config = dict(
    activation='squared_relu',
    extras=['some layers without positions', 'some layers without attention', 'local attention windows', 'shifted keys', 'capped logits'],
    beta1=0.9,
    weight_decay=1.2,
    final_lr_fraction=0.1,
    seq_len=512,
)
Each number is 500 + 50 x the weight over its row's rms, rounded and kept within 0 to 999. Layers, rows and columns count from 0. Numbers have three digits each. The size before them is the row's rms in percent of the matrix's.

# layer 5 MLP down, 768x4608, rms 0.0193, rows 304-337, columns 768-959
102:504458493529554584442451532502557558563524469498503589433548467472549474477491499504516578520488499460568448505583529378417484495625551452451472424569462463574484476550497471523557479479475480472471503525521502390491500444499594482584420456570429509524569480480422545437481399503544533470506456524596499449556529478585502444451489542509481478574529477430548506458584491530499507551519519526492483466517540425451493587601473525482515613461460542491515473564475558468478441582435474513476530492483539485463443550527556580620546527495583564437458419444411499496469503489467446456
104:497559460500475516629547502508473543483491557506489482520465485531513478519511475533411461472539479438495469555481640457479480446493480453522519600448475504430468459480461595580525458514432481504506497550522417486554513430565496457487481544475510428525477479495452479441604407447446478540493499501564499491439498409529484474466485565462434447449484565496487483521480574556545464490538504497482519519433461428537522421441503490448525550424521468511418500505521541548421450466562438494439534525511568500497459549505448408483475520592322448444488455475491564424526491520446508422
104:487572527492591561413545526525476540493520512552418507565468461511473424522478500587628438414510503542560474429573458459455630542518510538491583469521443496436439524422508522549507463455501495536494496558473556530400537521489582564492490482531499485509487457479441525531476519476549503496574484472436479471450358501477526406525488476539509476424462499462521565499611588444582424508457510536537492389504456556537489525405553487444457524580600494545439578578441500531429599523557591482492424526532444456501514468532565514573470357465527551501545561526416519534485486485496504561
099:452478508480472572566543559538439543426543480322492516497481550451647505539505465496462478532574514546473494435499503513558511550494536512513535470564483543525495518413482502559479476552559505417490585485476464574472479445426449506482510540555380491451387450557564499564496459492563461481527480404533480494486466546549440549505451507458493453558401505548471529563526549426458483515509534493505437548476407436483489455474546555502452501515491510500459436493465475484584511482551512454516457433524615556503514491516361507621528435536519495529497517482526534494517485445462442563
105:475500469580435489461416448524478558514480529540570512554547506462527491586505475443406399527430510495556556561602451499499530552583527513633474511548519490503486506513491486580506478572444428508553578390517480556528495503568491462549528636400435500472522504474491483429514454450515536495472467512469544595555474477494429464588523521553477508473598484440510400416464608367593538441507527561553552524569485524506515299534496434533507472514480532478435473472544432511648586581523535494499482483533485521493559501500479422411498493534484526372531499539378583543501493460395484427
101:494445515497485520444461539467427510480508477499506479471539591501474432553531465497516528542430488503540483594586503493494479538480485537417518478585488449472599441537474562508520426512505553459515482485505536482391522452532531427539546500481433567486418503571481516444451389523525535548450457419491542508512420463527474512527495561535508536415461470511486460422434560562479467378472523396477511456508533445551549492473609537436553460464520538466499508539453510509498493496462486428493540521558416528620449500507418505607457536538587492517515487471470514420499522501459504526
100:576493447576435484488463396473484536467495535496586498538503525426387489503411473407512427542436534534494457559523449509446484443412491509564479479476426542504488544579578431404475551468427501442483481552540455530451485537453483472525513468496537474434491585539514514562461521523500522597430584542472552445599414500501467413418509542537537503532634431552599563422455542554544513534429553551586565534524454503491532593525390480501417486512539457530506614500520514507508543614581473462503489485490505502464470540483542524551535502529436563436536486456523459441482548603570478558
085:505516453522443504598517458517541423516508500448540385454472512449532481429475472536582582464561572589448453515569498535573435533452488507495517529652402372488432520400454501635471500521395470532528571487474477493531511486579550554473448520478550526580421447507489479519470521470498593561511598525515461506499435495545507477583477444461462570550475443507468576409523535496505537499546511520543517592539418490514514550518432540467524545456514433557582459457465423496501517509491583515456554554514539532497455545555488486478572500499630466431439571490519415467563636373500501429
097:520490420419512375454458472453582552477553485469582494493522466573523585586468490462445547441492482507487532513532468486547467507483493474518444545533479510438527456537507531521488490490449525471423500550410516485528459454451515530448512477485414422489505510496564491445571467473489499528509506490511528442516551515556508466449475434458534554494514565433470464515551496563561428480504551506513527508547601572478632550474515483550450548508421498578505486482563497455448533449489498471503553588527592475626529523493491499451506420485464410467552490483434489530478570504466642488
100:477544541558521500556525529478407617557463475424456556426505556510446643486480514447499479558520492537525461506517546464581641603495518556529481501440444500466407541536534492508524597495512571527549518507445537604482549541582585580461488451498441470432460479513513529534415535592556563625603492445504479516484470497508501477524486511516533506508503449522461487523554482442570404603505524485462443473542604487449531713570499529447456532535525464496521486489519495413534473512455503479474481540539516506511543443400495480479441471503549430516558489451516522490530527551370537471
101:518474521452549474539463579451498542483527488430565488489543542543512556532503518459511514528493429528480523455486495524444438460528627468521469432490499531543418520526439487399481551548488553527596457544564563520545475442526527527411496465512501488546368519489422460556478618470516465497457562517518506478475447403537500521544456528522547543514537476467573455476559503438537502421527541575594509523564627467484493561536412470508483567467422464514520447545547549516590664538504503574546485503494447457540513514611416541502545556528554521604426446518495515491462460535588501442
095:410466452541608482540455357469447523538621524539566507512457422538451573471523416473502533462520597509590525533429485566482554364519498507527492485500472522464321477520553528562522511438452428575504525465471489402472531430511522499561490508516565439520468557534460526434473493506493430477511588465482451571478468528545490571428485590425461471491389453610526560378525464565521425546586636528531431477457431541502476446486419445466505525606502558544500427498370583529541491506527574578430500407499455432478395614511549452485554495437514438588504531474502458490510481446483455464
098:495530589513484553513418507462557429440514510481570473462573535526493436504508583489461538413504416462532502500472636476562405479484545413481457529516533588491448515483524539504478498456512482544446488407518538466435450478470455503457551446574477473503550521560458537611475549495473433486414492527543521526607494413480545546425473520521453485499518493448497547546518463408474481502522495449501546499504484482564519487455524469493519439525484615516485456563488574512374460576517510510527535521482549469534490555469453576508503481507449510521430539537393546485452507499526513527
101:461482489443516499532551505543476428447525521539491498506507489506481591490371467481532484508562485467476473466535580518483502483611439447499467543440526497441455484518453553667527606573539502541503541563499461538504508523506497408445584445525539481507489632565457502631626437516508475480566522525571443468477512432487486492437493453543533537475536437446472435596482486615576516480349481527481523440496411494485506511544558538515501422477453526480545519467493442543493475546433506611572513519414485407564493549507461547565464519475506432398505490413491567416475526486436607458
102:455506493535371417626458511533510412398399469445538496579418461533567522476469384513512580523536533551525541500537387478523405577510523391464484626412494423541520438446587524475465574479468424488443440515510488456561512497553441461506528489509458572478471423516518542533488600543523412569487439540416483521606517481470451487534483440580552468553458562510492444441527450551549469583473461587477527498464503371492485427404529510436478486486407532532507440496589500507513436444418553575527505476494514513522637470523565516473502490481634500460487520548539531518507497540600556510
096:474530514425557576583501514469506503518470508484520540429441510545456638587497475506534460552495503436493483498501485422478484565470580481442499494528482467545518590503645550413509438523445461519534485554581498483492514480454537448501445529431498558470523498515515511407506467475541476491459494470485489437514472564500564534528500467540510469453457459452498514578554439493522476543515524461533438506470557501498515490518618438451481534482484457482505609440521470435517530571542462483529521487452578591390517435479537514501503430472594551504470473431558501520402548575529570471
092:604545520429526544572463510467527466456487529480528482494519433521501572429432509510525572492533510502490590423421563541522404570466524411472479432471497549492519489516504429490525501423595546608487525480456478519486500557505458406521527521494534510429445489519526436548566440542559538515550454472428438493466541462487462543528514532646438599559561441462574546509420325550580509517542467543513593471468535481564464557477475537408522507469494579529488527433506509575456519548450455449570490474505528532580475542450659544534488501496451483526511492581547414505466492442457445487
107:463424460527528488470500592500455473396348555456542434590573400461545529473492476558499501443571470487514512481536444512435417470613551485435434502483499516470553455408591573515510421503525572470493454462526548563530516453521537494569585502503522465499522511557519626540500495467561543499533490442467558460531535491533522549505438475524486472499606517481494504560585601505563478494567515666481501522402480397480418441515492440553418481490518590456551523413507517441563501510541539513486427593460513473512481531526406484515496489515458527468493498465518387434560459545479443495
098:506414467448544544542566454519456461558536552562478495480605590515502481525453534459542381557470436444503446536401568562552478550597521506487501621459448491540437604500485582515482519519571553447508484474528544507513513498450523463371525533484464509454532481603485463498415549521505514504487478414542456516539476480433482598542516539594502509489541429493522509575457483473494377524427498561496483505564443550490514497511415553473566475399484420445416504493489495599490516464495623517510577434460529449452546504541502499507617563546521398527577555473584531447528461409556526557
100:520465560420439484523487542535431492478433465540535508506551525430523522556432563578527543453482629445504456490508491502595520407497529508568468565608498519455511604505469509466525545585452467487477526476537544413549554552469488424535500541480451507459480463547546473499516542493437481597535505447451591439518437537386507496512441556472493491453527476561435510535451496521459525468495487472509557534364524401421429522507485509493408531512532493432450465546508521447436512529616461465460532576530537526431599411577522504552557409533547501542529441474485515494481471546553539479
096:493544553490538602564544527543666520558539406511431537468525516480430528593449482436526528549505471462497488470393536567493553531551488603466438468527414477544590507419541529552570446411573485536544567585493515457571437501429551536428515559552425557571518485520433521454581512574542548470602526502401477471543558493433459515590495605500540483447425543516562452554544511571487520513574550402461555526522532550384495517465506515529550427470422492510471500471598535587514532474433485448518493494502379461473358565501542527499406439452622499473509447543508501560550515496478424487
103:455473463543455495402446451487511574500529498444496547598536484441582478527514500493508450549426468547468424511467512502494469419492523476491398400491507529448473464492468488473457525482448586412482478561546498491472469574570539470423452413528516427516423543533438487584498508467480485508452521505477602459455542451436501522506335475491392478546645553581447498551573428491464504468521473497434506572385498527522417521515524430444469580491493508462549494494481562490540468497453461484459582489419508470521489537474502513421472470460629515518489511424609496491526420482516509491
100:508548447495434546563513494460470456433494454520458457522532453423518477475483496484610460541546486530506563545538536488592534467429462538504466455566549434375504475494517543509469545551541471484517595540384516459407457480553542523411595544513457556554495531546429520531431584592500458513499498458503444511461587527495493527495456571460535532413432472460589468481594524488398528478526527469477443452450493509525492629455481532547448454535516455516476425521470396585438481539421382511545596514511516536593491511479488513475559512561520494474506488470464483509577552541537470475
102:530502433564471530482492506480428509457514601503454417452458454511528486499502498501373493564448484520540497505508551447496574464419586540528410549442458527441446544489447506524476543529482505510424508498516448478588508413566536480554493491476474480492421464464419487489552530524508523544525516493447515485554296507397462413454567528480478560501436478517547507499556579561555530459502461452509478504486479491473536387499481562470540501506490546464470451522507517540519533514553467438502514511518473497598464464549476506589509462504574552465526545491541539479501481552501509578
105:575560519486566532439452453476585516442544485513520505472502527440507455546504471533435417519465486482547424477531610383566468475518419470463461575494479585523420570466463463544546490569552464516460434468550472422451467488486478454493424492522569511379466483525471460421589535487497539463468459449392432467520494524506500444555479547592521589496465486534447399559480595577475426407450553474549525485558445494431499458386480535508509375505487477444514394449509462527553520455466436585472385476485580498455535449448449532406502519521449489472620415562508507536557511380570543485
100:483565422464500507467602453516533478577497488424419437524605495483523435481477476454525529569564448484514537523587632579449505462488457529494522519512503500523497600515447481413486574504484511487497421576492455501433459437430574515591536454476602551430394489478483498560524526549454562551479478517460524548569543521534484513497570485482557519477501455522546455609513526481491544532446658531587451484564470521550458456466522529402577538471435466495507495539525520572419493467499451449504485486472435546465427502509453508462588491522450490560456514552503516470479473503478435508
096:580447508506462492542516498444464571473461507466505518611482476486516597479582466497481471518505492492453432457424476533541512613490451494561509519477466496400566512545472473585500475520441438532586514484578569531651494578507536466468594478462515523517518529451392538497498555446431487475466481505495546488599521566544460558504486485536490539522615423472562415546387553509539530498466525486517564575440475571534475417475439484504501575530450465325524445500509557497581546526474404482496586472516376497480529484461589526447511538437492499512585450489422514457529497476513505523
102:409493580481483527510578502522544494549392462468574415484534461467509424472506574490499507460612475430516537543446491459503536553526568501488548485562496477520419529500551480499592483395474564488413518486456504553455483611466528394451486469381566466500531444474459579482420516464503590527491450527398492500500509482508555439543493498584482488445378418495438493522589494453490563522511446503489486529551508503502569476407500568417532535512492512458452471537586451461434545524453474439480532597536406549460500484523474512466456624437480561461459547497558510559483460547582424534
102:510548464403402490437426428519576462477440439521525505524463578552477504502503525526513464467473499472544467514540519526485573560394480533462473428485524509460560503483532431498410442509578447473497401467558494560424498610466529512497481528507611430500547555605543457410476530514422595582553478428483408543518432584608476488496579426457470394560429500477419540393475549499546460520483478552457470416491584426490336548397531517448507520460512486492501510525470472487492472622460409556450506483507450499442561464508548436496566590495401457429528549592507521498430410538465348395
101:396529450507439436405578520431402356519506472576576480490490473574546602469556444492459554517533534605527500570502512549471471535485600502466479463467508517510600480474451570506420464466485570478525603583536478479485550503511478607537486502509419496487602583531455481431517504487548462447450485527585511451479507480530568519494497428526556471599529556429531444514512580577477503563422509391464492516546508520485544677487435520527513497530476442413507563482427452538448454601597430577538538443557443514433467578481490448480501432482471453476463536538452458597574507454551501461
102:440567474526402561519514464447384527447504557381541430584452525505558494523592567546474464473456498464448513505471602415550563575493504513522415572443530448535499535479487514452517488552527421512580539558471536413543517458524463466499486468499494573564539565573511514599521531474483556568572576527402430578561396565520430506496465466619595386446542434555457450499520538549403518530532578458486466487555500396480527508414558516452542561633521519532584462541526499550547548479559474466503470481502416470560475395442498534542454492530493595509500505536390561507515448434466515495
098:498514618469597531468467586412511504535430548483535536486529516477553506534547481519393459553476456473527532486615493495528446482566492496520520628537531483470550524413475463447456461392481496409475524442549535499507453446464479460537464439484529456460468496582540486554431483357448526402419411467464549508519532455481553392423559457492516531505393483547490407550494599536469507476452530436517516478435510452459459507585522469439501432494543431574427560511563495527450536530584385457557453490459494497381542440522517495559387523511574558548496470483480480525468487448490431486
099:550557579391471566522456464495511412571429531464491481396495573518570487510592466442533527464471425455423449540535579400467480586497502506534540535503550611451468531500490554563505586500544437512483459469451495550451454524508595388460494469511583568490446550524466465489498519546404513453507498500552371354514565451499511462498471532526537517550497437530480472506484525503519481534503468516570474450425433503461490405432445535534494535483543549493594492475514445499505482454467497486433527474510385497526549513550496519484486470543350533450490558443492403445453495513569575484
095:583541563400515509532585459349455548519515466517574584548531426381608564491444495513520505415465580499441529555410503489514559484474457465506531481483480498537451476339520487417557532480504473570605570434445542484505541499499527479447500543456474453471527595454504567503506447476483548530539582551516429551507579511528526457523478544507459481401453463474599545536484549515553538509489576537510559460479453515484579361533341507538545525493541505658514488504387468499529549564426445613472437504485443479644457516457474524573544564452387493468557445549507522468536572593512468446